Part of a small language model's weights.
Size: 12 layers, 12 heads of 32 (3 for keys and values), MLP 768 SwiGLU, vocabulary 8192, 21.3M parameters.
Architecture: RMSNorm before each block, rotary positions, no biases in attention or MLP, untied embeddings.
Training: a variant of SOAP for these matrices, 382M tokens.
Each number is 200 + 20 x the weight over its row's rms, rounded and kept within 0 to 999. Layers, rows and columns count from 0. The size before them is the row's rms in percent of the matrix's.

# layer 5 attention query, 384x384, rms 0.0925, rows 157-159,189-191,220-223,252-255, columns 192-383
095,215,206,199,225,181,195,224,170,189,178,214,209,193,252,204,195,219,240,221,202,174,197,219,209,196,227,195,219,218,194,198,182,178,184,185,207,193,215,208,205,185,169,207,224,181,205,203,178,186,205,180,216,175,214,190,226,184,213,214,187,208,179,212,216,221,202,185,188,167,223,187,206,205,195,211,200,210,218,232,178,191,204,183,207,209,191,205,214,206,199,197,214,207,197,259,194,144,219,231,164,227,181,217,195,195,178,204,206,215,204,213,196,210,223,174,200,205,213,154,200,196,209,182,202,183,211,189,212,170,204,182,207,199,226,196,229,191,228,193,200,188,189,170,185,212,202,180,194,196,190,157,183,204,198,197,185,207,211,206,218,200,194,156,201,199,219,216,204,243,190,205,199,181,199,212,165,217,214,205,225,202,196,200,226,225,192,218,167,182,160,211,214
091,203,217,229,190,199,167,219,224,235,203,180,208,202,211,161,207,222,214,197,188,183,180,194,194,189,190,223,201,192,215,208,183,180,188,173,221,219,221,197,198,170,198,212,194,168,189,190,163,181,207,167,227,147,172,206,210,251,231,231,157,178,212,190,181,231,187,195,207,182,193,183,195,159,210,193,241,168,213,193,194,200,226,170,213,177,177,207,158,187,181,222,160,180,178,226,200,176,196,215,182,218,199,198,195,196,228,210,203,226,166,196,179,200,202,210,188,219,197,231,190,225,234,162,186,215,165,214,199,206,217,177,179,221,220,205,237,234,217,176,168,219,221,217,206,181,222,190,242,192,190,210,193,189,192,226,219,169,224,180,190,201,219,206,228,205,191,233,194,221,203,206,200,205,178,179,202,192,200,180,206,192,205,196,202,224,222,187,208,219,200,222,181
080,189,228,221,168,207,174,208,200,195,206,191,204,188,212,163,165,221,189,170,197,197,181,159,207,227,177,158,190,197,214,196,205,203,197,228,188,211,218,210,218,202,220,207,204,204,226,196,200,178,188,178,182,197,230,160,204,175,227,200,201,163,198,189,225,208,204,169,184,216,228,201,203,197,165,201,209,177,188,168,220,221,230,181,215,213,215,195,190,208,179,235,217,225,194,180,214,191,221,165,219,196,218,238,210,198,172,222,189,211,217,215,240,196,174,225,158,198,214,181,181,190,174,195,226,188,187,219,223,169,181,201,185,193,179,178,172,187,204,178,145,175,243,195,214,159,163,197,192,168,193,191,232,187,206,221,193,202,197,211,207,211,200,199,161,171,190,176,206,204,174,174,191,197,178,201,209,183,193,215,236,168,197,188,215,206,206,216,227,223,176,200,206
126,188,224,196,190,214,207,193,208,196,182,222,169,169,192,214,178,202,208,193,216,197,201,207,201,210,222,210,194,221,237,200,177,212,179,173,203,235,198,218,174,213,189,207,205,219,182,219,210,228,193,191,197,224,166,177,202,217,204,179,217,213,213,186,215,206,267,205,208,197,211,218,197,210,160,263,254,193,188,205,206,182,169,231,252,198,219,178,234,197,213,175,216,157,199,194,191,171,181,192,189,224,188,222,182,199,218,196,205,206,187,175,211,204,204,181,186,192,197,205,197,198,175,153,179,196,213,223,199,161,141,177,207,193,218,203,231,197,224,191,179,191,149,187,196,232,184,251,227,192,222,194,164,206,228,229,215,240,187,218,181,193,197,191,150,187,188,172,178,221,206,177,182,198,182,184,187,210,193,213,195,180,196,215,219,196,218,235,207,188,194,201,194
113,205,199,187,210,202,188,207,200,195,230,218,185,208,198,190,180,196,150,210,204,201,189,186,229,204,201,213,211,212,198,182,204,241,177,187,204,179,183,184,180,207,219,181,236,197,231,207,195,183,203,213,205,163,225,177,210,166,182,186,195,197,223,219,211,204,196,194,172,188,199,198,192,186,195,196,194,211,265,190,194,244,193,210,220,196,182,178,167,196,203,205,214,221,198,216,197,216,221,195,230,215,218,204,223,204,236,185,220,256,240,198,199,159,222,201,187,176,197,193,204,173,202,174,183,204,175,224,226,228,180,189,204,187,197,192,205,173,179,211,181,174,218,192,228,190,198,197,222,239,220,236,227,178,189,199,208,143,209,173,217,152,218,199,194,215,193,223,215,206,210,188,187,173,182,221,189,219,224,126,187,170,178,208,156,212,197,201,217,193,206,182,168
105,182,225,173,194,225,239,183,199,209,186,209,210,200,204,187,186,177,196,258,235,259,215,203,203,196,183,193,200,198,208,209,205,224,197,216,187,195,172,230,189,223,202,223,202,197,184,195,186,195,204,207,196,224,159,206,190,177,146,174,243,241,162,197,193,189,181,160,211,175,178,186,217,218,194,167,213,186,203,197,209,218,217,223,216,206,200,203,198,204,227,173,204,206,204,182,148,192,186,183,190,205,177,221,208,168,204,197,215,219,212,269,226,215,193,174,150,212,223,178,177,189,179,214,190,180,154,242,204,239,218,217,184,195,187,201,209,165,190,203,167,199,204,203,213,180,189,246,211,227,227,212,203,205,205,188,186,199,197,226,199,214,228,184,198,206,207,196,180,203,208,193,202,208,189,181,230,184,197,215,211,208,194,225,194,205,198,199,199,219,220,217,198
095,194,199,219,210,203,187,192,180,197,171,173,200,198,206,172,188,183,214,183,215,212,226,222,144,192,202,227,174,191,191,176,245,188,201,211,181,186,203,204,207,202,201,171,197,178,188,194,248,208,186,199,189,192,175,196,193,202,220,183,206,205,191,233,203,193,168,242,203,205,217,213,203,225,213,209,210,234,223,214,171,192,190,184,218,191,188,209,209,188,158,183,169,185,195,200,208,207,199,180,165,194,208,200,197,188,204,208,177,211,217,192,171,233,192,198,140,214,186,211,221,198,211,232,169,170,185,210,185,218,189,227,200,218,241,200,205,202,215,214,216,211,174,211,176,176,185,193,189,186,179,181,184,208,203,176,173,199,202,221,220,176,221,202,219,179,173,206,201,182,208,193,176,204,197,231,206,173,189,245,191,208,195,189,215,198,196,213,214,201,183,247,155
105,204,203,208,199,212,225,226,235,175,181,205,177,199,212,209,193,184,207,189,225,181,211,202,209,155,239,216,203,263,206,224,166,216,162,204,185,210,200,199,175,197,214,212,209,192,204,207,179,211,171,200,220,207,183,191,219,227,177,195,167,207,251,218,207,191,270,214,194,176,175,185,199,209,199,223,212,205,225,190,195,197,199,200,206,221,201,151,185,212,198,191,155,181,226,227,226,187,177,202,210,218,187,177,178,154,168,238,200,194,214,182,213,194,192,179,202,206,182,193,185,205,203,219,200,209,155,218,189,215,173,205,212,169,221,211,207,180,197,180,223,196,185,173,194,231,206,230,183,185,239,199,173,213,212,202,238,176,239,168,219,213,180,176,181,174,202,214,202,192,207,187,175,196,204,191,183,227,200,193,203,171,186,181,213,193,219,182,221,175,192,211,176
085,224,212,187,216,163,189,206,162,169,234,227,188,172,169,203,163,189,191,196,221,234,186,198,193,214,197,199,176,227,222,212,239,243,205,176,223,189,208,221,178,197,210,192,207,175,189,195,193,181,227,204,203,196,212,187,238,181,189,168,231,212,209,221,176,229,222,222,179,178,184,178,153,170,193,187,222,187,213,192,186,199,151,185,237,183,170,184,214,212,177,217,168,176,180,211,180,226,179,208,198,198,208,199,227,229,220,208,203,248,173,178,177,205,217,196,161,204,203,201,202,165,208,200,177,172,177,246,199,204,170,222,180,203,205,193,189,193,203,217,203,190,229,203,191,178,214,200,195,218,192,209,197,193,228,191,212,160,190,237,211,194,214,202,200,174,203,214,190,191,251,222,167,157,193,199,220,205,211,162,213,177,191,211,212,234,199,222,238,213,184,184,206
091,186,201,200,159,270,194,182,204,217,188,195,207,206,226,237,208,174,211,213,186,245,194,208,183,200,170,189,190,210,194,193,213,230,211,193,198,173,225,229,171,212,196,194,193,233,177,181,189,173,200,199,180,176,208,209,173,189,179,155,203,229,141,195,204,165,239,161,222,163,210,218,222,196,203,199,184,229,184,207,212,195,185,213,172,203,214,170,224,234,235,194,220,231,162,188,166,194,158,205,196,198,207,207,232,195,201,197,242,183,209,216,236,227,208,174,202,209,248,168,178,198,182,205,211,211,207,211,208,192,181,206,260,201,190,212,199,213,187,187,222,190,173,232,206,178,202,197,182,195,193,182,189,177,196,182,187,207,179,218,187,232,212,201,194,212,201,178,212,190,185,191,222,198,200,173,212,200,220,174,211,188,197,177,232,215,187,209,167,208,196,224,179
098,192,183,171,201,195,159,169,221,241,175,199,187,192,228,175,161,190,200,218,223,211,232,219,223,229,232,201,177,190,181,186,228,194,186,172,179,166,210,211,216,208,203,215,201,191,191,218,206,192,208,226,179,160,187,209,216,212,196,182,237,204,184,174,199,223,160,199,179,186,220,215,208,214,174,193,194,199,203,213,224,224,259,168,222,194,176,145,181,214,182,185,194,244,202,209,216,206,204,178,197,185,205,202,175,181,193,152,195,190,192,180,199,183,198,183,222,229,190,231,210,182,197,184,229,182,203,190,179,201,218,201,204,199,186,198,166,205,198,235,201,219,182,181,172,195,189,196,219,212,178,181,201,192,195,230,178,175,185,213,178,173,217,199,205,209,186,226,205,215,194,199,236,175,188,230,215,208,191,156,229,183,162,174,215,194,169,206,232,210,198,197,195
094,215,202,250,196,207,204,211,220,162,170,213,160,177,200,226,201,166,216,218,192,207,169,167,177,197,202,209,198,205,204,202,195,146,217,181,203,238,191,215,202,200,186,193,201,175,195,224,209,180,188,161,209,245,219,208,215,193,238,186,183,205,217,213,235,224,238,166,210,197,199,232,180,177,217,220,167,178,188,180,212,177,209,226,211,184,195,203,214,184,223,217,226,194,187,181,183,195,194,203,201,206,210,217,217,190,211,175,224,204,203,213,237,172,214,166,192,195,224,220,188,193,187,175,215,171,235,204,194,194,183,191,235,193,221,233,181,206,184,205,195,183,191,205,190,200,176,190,239,187,210,214,160,199,198,234,184,212,180,187,210,212,208,255,202,211,186,166,184,253,186,177,210,188,160,171,200,206,196,218,165,205,218,207,182,195,202,221,173,186,185,190,179
089,216,176,199,195,154,215,214,186,209,214,218,214,179,184,209,189,188,173,202,205,146,197,185,203,207,182,196,203,201,190,201,210,191,210,200,221,199,175,176,167,235,214,161,206,171,192,227,200,194,210,186,212,208,217,239,174,193,206,206,218,192,223,203,208,227,187,192,186,210,177,189,191,179,185,208,176,219,207,215,162,230,204,196,223,190,179,217,179,202,213,219,201,230,175,232,176,234,226,222,204,207,226,176,235,210,229,215,219,219,202,213,207,212,184,220,199,179,209,223,190,235,217,205,196,188,161,194,225,231,196,231,218,196,224,198,198,178,189,231,198,216,225,218,183,198,222,217,201,203,176,218,183,229,184,183,202,203,207,214,189,209,177,197,221,218,203,196,230,190,180,208,224,212,197,196,210,156,198,185,177,243,204,228,187,253,178,192,220,202,197,194,191
088,216,236,199,189,198,231,172,202,189,197,244,229,171,184,190,188,179,177,192,190,178,179,206,188,209,171,153,197,191,188,209,242,200,199,197,198,184,164,211,195,198,181,214,227,165,203,176,186,183,208,192,193,207,163,229,215,200,196,228,188,193,201,197,245,163,205,150,222,211,186,185,133,234,208,190,182,215,215,214,206,168,186,210,209,200,148,197,168,201,207,166,212,187,208,211,174,231,187,224,215,172,180,196,213,189,194,162,208,204,206,207,235,203,212,180,183,201,186,218,191,220,225,210,210,193,208,155,198,207,223,192,203,170,190,208,176,188,156,197,175,200,200,182,200,226,190,197,194,186,221,191,199,177,209,195,183,198,207,212,198,229,185,203,193,197,218,185,205,208,221,206,181,175,233,199,204,165,179,205,225,212,188,206,192,198,238,182,188,220,191,231,216
# layer 5 attention key, 96x384, rms 0.0862, rows 60-63, columns 192-383
096,211,204,229,212,169,197,223,194,235,189,191,188,154,210,204,207,179,192,206,217,219,206,229,187,191,243,208,192,166,202,177,198,212,203,231,215,144,226,179,236,204,152,195,213,195,180,203,150,195,174,204,227,190,224,218,195,203,180,187,244,193,208,203,207,229,206,203,185,165,198,197,203,167,220,169,213,185,212,210,194,216,187,182,205,214,225,208,180,182,206,203,254,231,167,190,212,175,177,163,216,190,229,217,188,239,189,226,214,187,221,184,208,164,188,210,203,200,198,191,230,222,209,170,182,173,166,199,198,185,199,172,209,207,198,181,181,178,192,206,178,225,189,218,185,191,161,212,200,226,172,166,180,205,187,211,216,210,206,235,193,186,206,209,188,190,186,250,191,223,191,204,220,196,190,203,214,235,196,198,192,204,210,144,175,207,220,212,229,251,197,184,239
105,212,215,185,200,196,220,202,184,189,225,210,217,186,218,218,200,206,206,206,227,226,183,192,215,203,218,151,225,228,183,247,214,174,170,214,226,205,215,172,190,203,192,190,170,195,196,222,176,218,176,186,211,213,217,188,179,191,198,190,167,194,192,159,213,257,202,179,212,204,201,214,193,223,159,215,226,184,209,172,185,198,213,224,254,205,217,206,234,175,198,210,168,234,200,182,189,184,209,232,187,224,194,201,163,190,227,192,245,176,192,214,219,193,188,187,172,189,230,211,214,204,185,231,201,216,218,178,199,193,231,195,209,216,201,190,225,220,204,198,189,211,220,209,180,184,186,223,212,198,199,222,181,228,234,209,203,222,217,203,171,188,199,205,208,222,205,214,184,184,187,176,193,166,199,220,246,184,148,218,216,191,223,249,201,210,209,154,193,211,218,196,186
091,233,169,201,218,186,224,148,208,212,194,217,222,218,192,198,178,200,198,211,206,164,177,193,222,197,198,230,200,185,198,215,191,194,206,194,185,180,201,146,196,185,265,202,180,203,190,201,212,194,175,197,195,205,181,194,208,223,171,215,207,194,185,225,211,205,164,217,199,225,216,178,175,166,188,192,203,235,210,190,186,194,214,213,183,228,205,219,234,193,201,220,203,228,200,207,202,201,208,180,183,196,179,191,190,218,179,148,170,166,203,147,182,194,197,200,205,206,146,212,164,205,233,193,201,207,192,213,192,193,229,172,200,233,202,206,203,209,215,213,200,189,221,189,183,206,193,221,209,226,163,209,227,214,186,203,189,210,232,177,210,170,215,229,191,217,218,207,197,217,208,200,202,192,225,201,195,206,203,200,208,161,215,206,193,230,175,162,202,177,200,183,175
098,197,192,187,222,197,189,253,206,160,186,233,155,232,189,204,198,201,180,184,230,187,177,228,206,224,208,184,192,207,186,182,172,198,193,220,213,221,222,185,241,204,194,221,170,160,184,218,200,204,176,209,241,218,182,137,212,213,176,181,190,203,162,209,212,194,203,204,189,187,188,195,193,197,205,250,191,215,240,216,218,189,234,210,196,217,159,178,190,197,220,203,198,215,215,192,198,223,186,192,178,200,220,190,196,209,199,221,205,224,214,196,210,181,182,197,178,192,174,185,193,178,218,172,215,149,195,189,180,207,237,193,224,165,184,225,175,190,193,183,202,160,185,210,215,225,167,213,195,192,182,183,214,208,202,152,211,211,218,180,207,184,219,187,188,196,214,222,204,193,173,180,231,201,227,174,204,166,187,191,197,188,211,212,169,207,199,216,209,192,225,222,238
# layer 5 attention value, 96x384, rms 0.113, rows 32-35, columns 192-383
081,187,205,195,205,206,209,229,185,202,201,218,207,197,247,224,192,213,228,194,185,203,185,250,215,180,192,188,166,207,194,207,190,222,221,179,208,187,197,178,232,194,161,212,180,181,182,239,196,221,200,176,185,204,177,200,174,189,181,188,188,197,170,202,187,196,202,239,197,177,222,225,215,211,184,237,171,206,208,181,192,202,210,164,208,217,197,214,141,216,218,174,218,212,177,226,192,194,185,179,141,205,255,218,174,201,177,216,203,240,228,206,207,203,224,208,181,185,239,163,192,221,185,196,206,179,176,230,234,207,191,161,194,201,176,188,172,207,213,194,192,214,188,236,199,201,208,179,193,207,204,196,200,204,217,200,225,239,153,201,213,203,197,212,211,201,188,197,210,192,192,220,241,218,196,181,221,207,174,235,211,178,220,197,180,161,215,202,207,199,200,193,224
088,217,190,211,192,213,194,196,174,208,197,181,185,217,187,205,184,227,206,230,209,184,194,216,211,196,157,193,187,195,193,235,197,206,198,169,200,170,212,222,193,249,198,187,180,187,158,196,196,199,229,198,198,203,206,199,258,181,189,198,232,177,202,191,204,236,200,199,223,221,183,187,175,210,214,213,204,197,201,200,222,185,193,173,193,223,200,215,199,207,209,191,152,198,200,199,185,242,212,176,182,201,222,214,194,193,216,222,184,192,169,174,213,192,166,177,201,224,190,182,201,189,219,194,169,188,200,211,249,167,212,196,208,224,193,211,227,173,216,186,189,160,237,170,198,192,201,167,227,198,238,231,192,229,178,216,182,219,219,196,198,177,200,230,185,197,193,193,196,179,176,215,203,193,192,211,207,182,193,206,184,203,166,179,200,186,214,212,185,215,168,200,197
078,187,195,206,215,214,183,229,227,186,214,224,213,186,178,207,193,174,206,184,190,192,230,206,206,206,221,228,235,203,234,207,202,197,220,189,199,195,201,250,194,183,215,212,209,216,219,180,204,223,186,194,205,190,212,215,199,194,160,183,193,156,213,234,210,211,176,230,187,186,169,156,188,197,211,201,205,218,215,219,197,193,202,199,178,189,183,189,140,171,134,174,180,197,205,215,187,200,186,202,181,196,208,208,198,220,188,223,218,209,176,174,145,153,187,176,213,251,198,227,202,216,222,209,213,191,214,207,220,227,218,220,189,162,197,210,169,187,218,223,187,171,176,185,182,201,240,228,210,222,179,242,191,200,195,195,175,214,159,218,240,226,196,223,190,185,204,189,212,227,209,201,227,202,187,165,228,176,208,195,181,220,196,185,183,178,192,185,186,212,203,211,171
084,199,195,190,183,200,197,225,184,213,189,224,205,186,207,215,218,181,218,218,198,201,215,172,177,179,188,216,155,202,250,208,258,186,214,178,202,184,201,200,176,207,236,203,222,171,202,172,200,203,192,234,185,222,163,216,196,244,228,225,217,214,212,184,178,229,209,180,214,159,205,194,190,206,255,191,233,134,174,210,209,192,194,225,192,189,167,194,206,218,210,230,224,214,179,160,160,164,192,221,198,207,226,222,171,198,181,208,193,209,189,209,216,204,175,212,213,195,231,209,219,195,213,247,205,159,195,207,168,231,206,233,188,197,200,199,190,197,211,221,226,204,196,217,190,210,182,224,191,212,203,179,184,209,213,211,228,222,193,207,209,222,178,223,231,180,198,189,229,211,198,216,199,207,190,194,217,214,211,181,217,197,212,208,216,199,186,169,187,229,196,195,203
# layer 5 attention output (transposed), 384x384, rms 0.105, rows 128-131,160-163,192-195,224-226, columns 192-383
085,223,253,178,199,234,198,195,177,186,179,204,214,204,198,172,214,202,197,217,237,210,191,208,207,214,204,240,227,170,190,201,180,209,157,180,217,198,190,236,216,197,192,223,227,168,209,206,190,225,205,176,134,164,203,221,217,206,160,237,200,208,201,210,202,204,222,206,180,207,222,164,192,214,191,169,219,205,226,214,177,221,209,178,167,207,178,208,228,204,203,225,202,216,216,172,193,222,182,203,220,220,183,188,222,205,236,216,233,221,211,197,196,182,198,232,225,213,185,211,215,188,229,225,194,173,202,198,192,244,202,179,229,217,205,207,207,163,192,198,210,193,244,200,162,165,210,232,181,199,224,189,213,202,186,201,203,177,201,174,194,187,218,177,205,228,198,195,198,228,177,191,212,185,260,222,186,176,212,197,189,170,201,166,217,187,212,190,180,215,186,191,219
082,190,199,171,240,222,218,180,250,202,187,241,243,188,216,216,188,191,195,213,219,168,214,170,199,229,201,210,221,204,216,181,214,197,206,237,242,237,192,200,207,179,238,182,253,223,198,211,186,162,203,194,172,225,157,209,190,216,206,173,197,185,243,183,194,222,199,214,177,200,190,178,209,214,168,164,193,200,212,181,194,201,200,231,199,186,246,188,190,216,192,215,235,217,224,242,205,210,202,203,221,212,188,211,226,200,206,184,182,181,193,192,177,186,206,236,199,220,195,185,238,237,199,164,210,212,194,225,184,224,223,191,198,187,217,238,178,185,201,236,178,219,218,211,184,228,193,209,209,231,157,186,215,196,192,182,188,204,162,180,181,172,201,210,218,159,160,191,193,219,284,198,188,193,204,203,219,196,215,176,191,212,228,212,276,185,173,205,199,174,175,218,190
091,249,198,168,238,185,173,200,217,181,177,178,208,189,210,176,204,185,204,183,185,204,197,195,211,224,203,177,180,209,200,171,212,206,201,195,223,196,219,191,170,219,197,219,201,201,202,197,219,192,228,199,203,185,190,207,197,212,201,183,193,236,200,170,172,213,219,214,201,214,187,207,203,207,170,204,190,237,185,231,190,184,177,198,193,198,210,215,209,247,227,232,212,224,219,201,180,192,177,217,192,213,172,181,209,221,238,186,172,211,194,192,221,185,195,189,251,204,198,225,225,208,239,174,218,247,200,200,204,189,208,189,215,185,186,177,210,195,190,191,219,240,194,219,206,216,190,164,195,204,186,145,216,184,178,197,213,187,187,240,196,167,203,206,170,220,203,250,179,176,210,172,206,203,212,191,178,203,175,204,233,196,240,211,212,194,234,196,188,190,195,202,191
082,179,200,167,196,196,191,175,225,204,223,192,197,194,187,194,190,209,175,171,176,185,190,230,208,210,200,178,214,182,192,187,183,192,174,185,158,217,176,181,206,205,189,195,219,172,228,245,193,173,204,189,217,185,186,187,204,160,202,175,226,210,151,176,202,191,197,209,186,234,171,239,217,215,198,203,178,232,188,210,230,226,222,202,226,207,201,218,193,204,230,181,177,237,209,184,205,194,222,202,162,251,195,218,217,225,225,189,202,176,213,214,199,213,202,209,262,196,191,226,215,184,205,200,212,206,204,197,254,227,187,186,229,210,228,180,217,202,198,208,173,200,157,199,174,199,195,197,204,221,240,216,209,195,177,218,185,210,206,225,188,167,225,201,218,171,213,211,188,205,173,194,206,205,229,230,182,215,193,204,181,213,210,227,192,231,199,187,189,243,243,162,203
120,173,193,167,199,235,187,204,249,181,207,193,208,201,212,213,182,211,190,200,178,214,198,226,169,196,187,200,181,191,229,212,207,227,230,210,238,178,199,167,185,179,206,194,152,217,198,209,181,188,168,249,227,200,225,182,204,175,218,161,199,194,178,211,183,207,205,225,203,193,199,242,193,205,193,208,211,238,188,193,141,213,183,225,205,206,189,191,186,196,218,207,212,180,190,205,190,211,208,210,194,197,203,238,168,176,197,186,169,234,202,172,182,219,197,209,201,177,225,186,222,218,176,194,195,204,191,205,218,192,201,221,199,169,216,220,179,217,189,210,213,193,155,195,209,189,173,176,182,202,159,227,205,204,202,191,205,181,205,219,164,200,200,206,231,200,209,194,209,170,194,215,234,247,147,205,197,204,168,190,180,192,190,233,193,243,193,224,215,174,206,198,208
121,216,191,198,154,187,199,193,220,201,180,171,216,223,233,193,205,199,190,222,240,180,239,219,196,176,190,213,223,196,209,195,212,220,212,188,204,191,204,237,209,187,179,215,184,180,184,189,165,216,206,200,206,155,226,192,225,211,199,192,157,184,164,182,200,192,195,166,223,189,190,229,187,188,184,220,215,173,212,219,219,195,221,186,208,211,169,193,199,213,216,169,179,167,186,204,187,217,151,188,193,195,199,174,198,185,188,194,209,231,194,163,224,216,207,218,223,210,153,200,186,197,222,209,216,185,189,167,215,231,192,193,200,234,197,219,210,204,211,168,206,201,178,217,197,186,189,215,162,201,200,207,232,223,207,182,181,181,232,195,210,207,182,212,190,222,246,192,202,198,166,182,232,217,191,173,167,210,184,202,180,172,202,190,170,191,233,180,210,191,223,234,206
108,206,187,226,182,212,162,227,205,201,227,198,221,189,164,219,175,196,227,194,197,223,186,196,167,192,210,210,170,177,201,246,184,202,169,207,194,179,202,217,232,230,233,175,179,214,197,202,212,174,164,199,192,211,195,195,201,233,196,242,211,192,181,202,212,162,169,207,166,187,220,199,240,206,207,170,173,195,213,208,175,198,198,193,176,240,189,198,197,174,203,176,190,197,199,198,203,213,188,198,210,190,230,204,186,222,225,219,191,179,186,201,159,214,205,207,177,187,193,200,207,189,178,206,208,172,197,190,168,187,192,212,187,212,236,199,200,192,191,215,177,157,199,224,198,219,200,210,235,206,235,204,188,197,172,237,210,198,203,195,198,218,254,215,192,182,227,215,226,216,165,234,203,205,190,170,241,179,207,189,218,246,181,174,192,217,174,191,214,186,220,190,227
114,200,208,218,177,189,198,189,206,214,184,226,189,187,210,221,207,192,226,206,217,200,210,189,227,205,206,184,181,184,214,189,237,229,181,217,211,180,223,193,193,240,216,227,179,186,184,191,168,212,187,158,198,203,224,211,192,228,183,190,199,185,228,233,193,187,225,191,200,190,199,172,150,193,237,172,153,202,213,204,229,200,190,204,185,179,148,228,189,205,184,213,192,167,193,203,204,195,223,174,230,182,192,176,172,208,173,202,196,213,193,173,217,171,184,182,185,198,210,193,183,199,211,245,202,198,176,213,176,199,212,209,209,176,186,207,195,178,171,179,226,218,223,221,207,207,211,202,197,199,154,185,202,198,208,180,203,218,198,220,241,213,193,210,193,206,148,189,191,211,221,220,199,209,206,176,240,200,175,211,184,233,187,163,214,170,215,202,194,181,195,217,224
093,190,162,190,172,182,211,209,168,184,190,196,164,189,189,211,212,202,197,168,202,200,186,240,203,181,206,169,204,212,164,202,197,177,217,197,190,207,216,204,208,224,199,193,215,189,173,210,193,211,209,220,222,158,200,186,197,209,211,201,228,158,201,165,211,208,163,185,208,222,178,196,181,193,214,220,163,203,186,228,181,197,208,249,246,220,206,240,190,209,242,206,207,169,199,219,187,215,196,197,191,229,177,227,225,264,177,210,205,171,175,199,219,181,207,197,155,206,211,240,259,198,210,225,181,191,192,201,218,179,196,184,246,227,213,192,178,226,194,229,177,179,172,189,220,238,204,203,230,206,207,191,158,205,190,211,194,249,191,173,170,226,204,213,192,220,214,214,204,192,197,188,223,235,184,168,216,201,171,161,192,213,202,204,210,188,181,202,187,196,190,189,207
098,219,196,201,188,189,223,173,208,177,158,193,205,171,207,213,184,210,187,212,226,191,228,220,163,148,197,192,186,200,207,188,196,217,197,180,218,177,212,212,228,181,148,197,198,187,176,193,195,206,223,199,186,221,226,203,189,203,189,210,200,233,180,215,178,197,201,192,159,191,200,201,184,177,244,179,227,179,209,209,220,203,217,225,202,188,178,209,160,217,206,210,211,207,209,219,206,213,208,198,169,186,199,191,171,160,190,203,202,190,185,244,187,175,242,183,231,199,212,208,191,161,204,206,193,202,194,234,177,181,227,200,175,228,188,172,192,224,167,191,224,185,217,157,185,217,183,190,177,235,223,202,192,198,219,219,170,167,206,189,197,219,228,208,232,192,202,182,210,195,192,176,188,189,195,187,198,208,198,172,200,188,221,194,176,202,188,149,183,168,210,195,219
099,202,240,229,177,202,201,194,193,185,197,212,250,213,215,200,203,162,228,207,212,182,215,200,223,192,223,186,194,214,230,195,188,220,225,210,181,199,205,210,200,166,207,251,202,205,214,208,190,187,181,201,151,206,200,188,204,189,179,206,189,176,227,231,211,190,212,204,189,180,197,171,145,201,218,184,209,180,197,164,196,248,204,196,168,190,184,169,237,198,190,214,188,184,197,173,271,211,203,213,228,227,219,228,174,183,212,199,227,210,206,195,204,227,170,168,159,170,182,190,223,195,197,215,202,169,166,210,187,211,197,229,177,224,208,210,188,179,210,210,257,191,255,209,192,195,192,207,161,204,208,216,198,172,204,188,163,192,211,179,237,209,201,198,226,209,189,198,225,233,219,210,208,197,216,213,236,197,209,208,203,197,192,199,190,191,177,199,233,200,189,193,189
107,190,195,233,183,179,191,217,190,178,224,161,188,203,171,211,182,203,197,195,216,212,204,217,185,214,224,190,218,213,193,213,165,134,239,184,186,203,243,211,193,187,184,227,244,185,184,227,239,185,165,199,179,188,178,213,204,187,185,199,226,201,239,221,239,192,205,167,201,155,224,171,186,170,199,216,224,210,158,190,191,190,213,217,212,195,203,204,230,169,215,205,210,191,208,194,204,174,207,187,198,190,195,190,202,192,197,174,214,199,196,208,218,207,199,206,147,210,189,204,209,184,196,172,185,180,205,200,184,164,213,226,202,204,182,209,219,225,221,247,179,147,198,207,168,182,176,203,210,197,169,215,175,195,196,209,203,204,184,218,182,192,243,187,155,188,217,198,193,211,177,196,166,192,168,201,190,232,176,209,222,201,233,185,198,217,207,194,211,207,208,195,181
093,215,229,223,185,204,204,206,256,201,220,198,212,190,170,196,225,153,211,206,194,193,175,164,193,196,208,221,211,205,176,194,222,193,173,186,192,189,187,206,197,201,217,190,186,224,181,205,202,178,214,194,265,196,201,220,185,205,229,181,173,203,188,227,188,194,204,180,200,196,195,168,246,194,171,205,194,204,203,203,213,196,198,192,200,211,216,227,206,150,200,186,209,189,200,224,191,185,230,216,210,209,236,191,221,183,226,167,172,210,193,234,209,233,226,181,234,204,182,201,241,196,191,216,234,238,212,182,201,200,194,179,193,196,209,165,255,199,202,223,247,196,243,217,167,192,189,202,186,179,171,206,243,200,182,200,192,218,201,197,190,193,194,193,180,223,167,190,185,211,223,233,189,176,196,173,205,210,227,209,169,179,211,210,193,219,213,186,209,215,236,229,221
094,184,196,207,189,215,176,197,202,237,207,218,187,180,180,261,257,223,221,202,188,199,183,220,202,202,188,186,197,186,183,214,210,216,217,188,181,220,192,186,161,200,214,233,198,201,198,212,187,237,173,226,200,179,207,195,200,216,189,193,175,211,192,198,223,170,213,204,212,194,199,230,244,183,173,187,182,229,185,195,212,200,178,208,198,177,189,206,178,166,199,253,240,201,143,221,205,190,209,236,162,168,229,170,236,213,198,224,223,169,225,217,223,228,189,220,176,220,201,198,218,215,202,210,227,169,226,165,174,221,219,188,191,171,203,175,192,203,192,196,208,213,181,208,221,195,228,244,228,157,201,202,171,191,186,214,200,231,247,216,242,199,197,211,210,210,183,224,172,198,231,218,182,190,188,177,181,207,166,212,224,208,216,197,201,207,187,217,194,212,182,189,186
097,188,216,178,188,176,233,205,202,191,174,226,194,189,230,214,177,214,188,220,201,175,177,228,203,188,213,192,188,210,187,181,216,184,210,185,192,220,199,159,163,190,179,172,179,211,146,193,200,219,194,218,236,197,236,160,215,196,211,185,209,240,185,178,198,188,206,206,205,216,203,207,181,173,202,199,232,175,174,182,219,202,183,185,195,183,209,177,221,165,218,214,210,236,184,209,193,179,177,203,204,147,194,201,211,185,194,200,178,197,201,186,196,184,195,238,190,234,175,183,157,191,192,212,189,231,223,231,220,187,198,186,195,214,181,205,210,210,236,165,165,197,200,203,211,209,198,198,179,246,209,233,168,207,193,214,204,200,198,180,199,184,156,191,197,215,207,205,201,198,209,219,164,179,197,197,147,187,196,176,168,224,239,186,218,222,154,206,195,219,194,201,230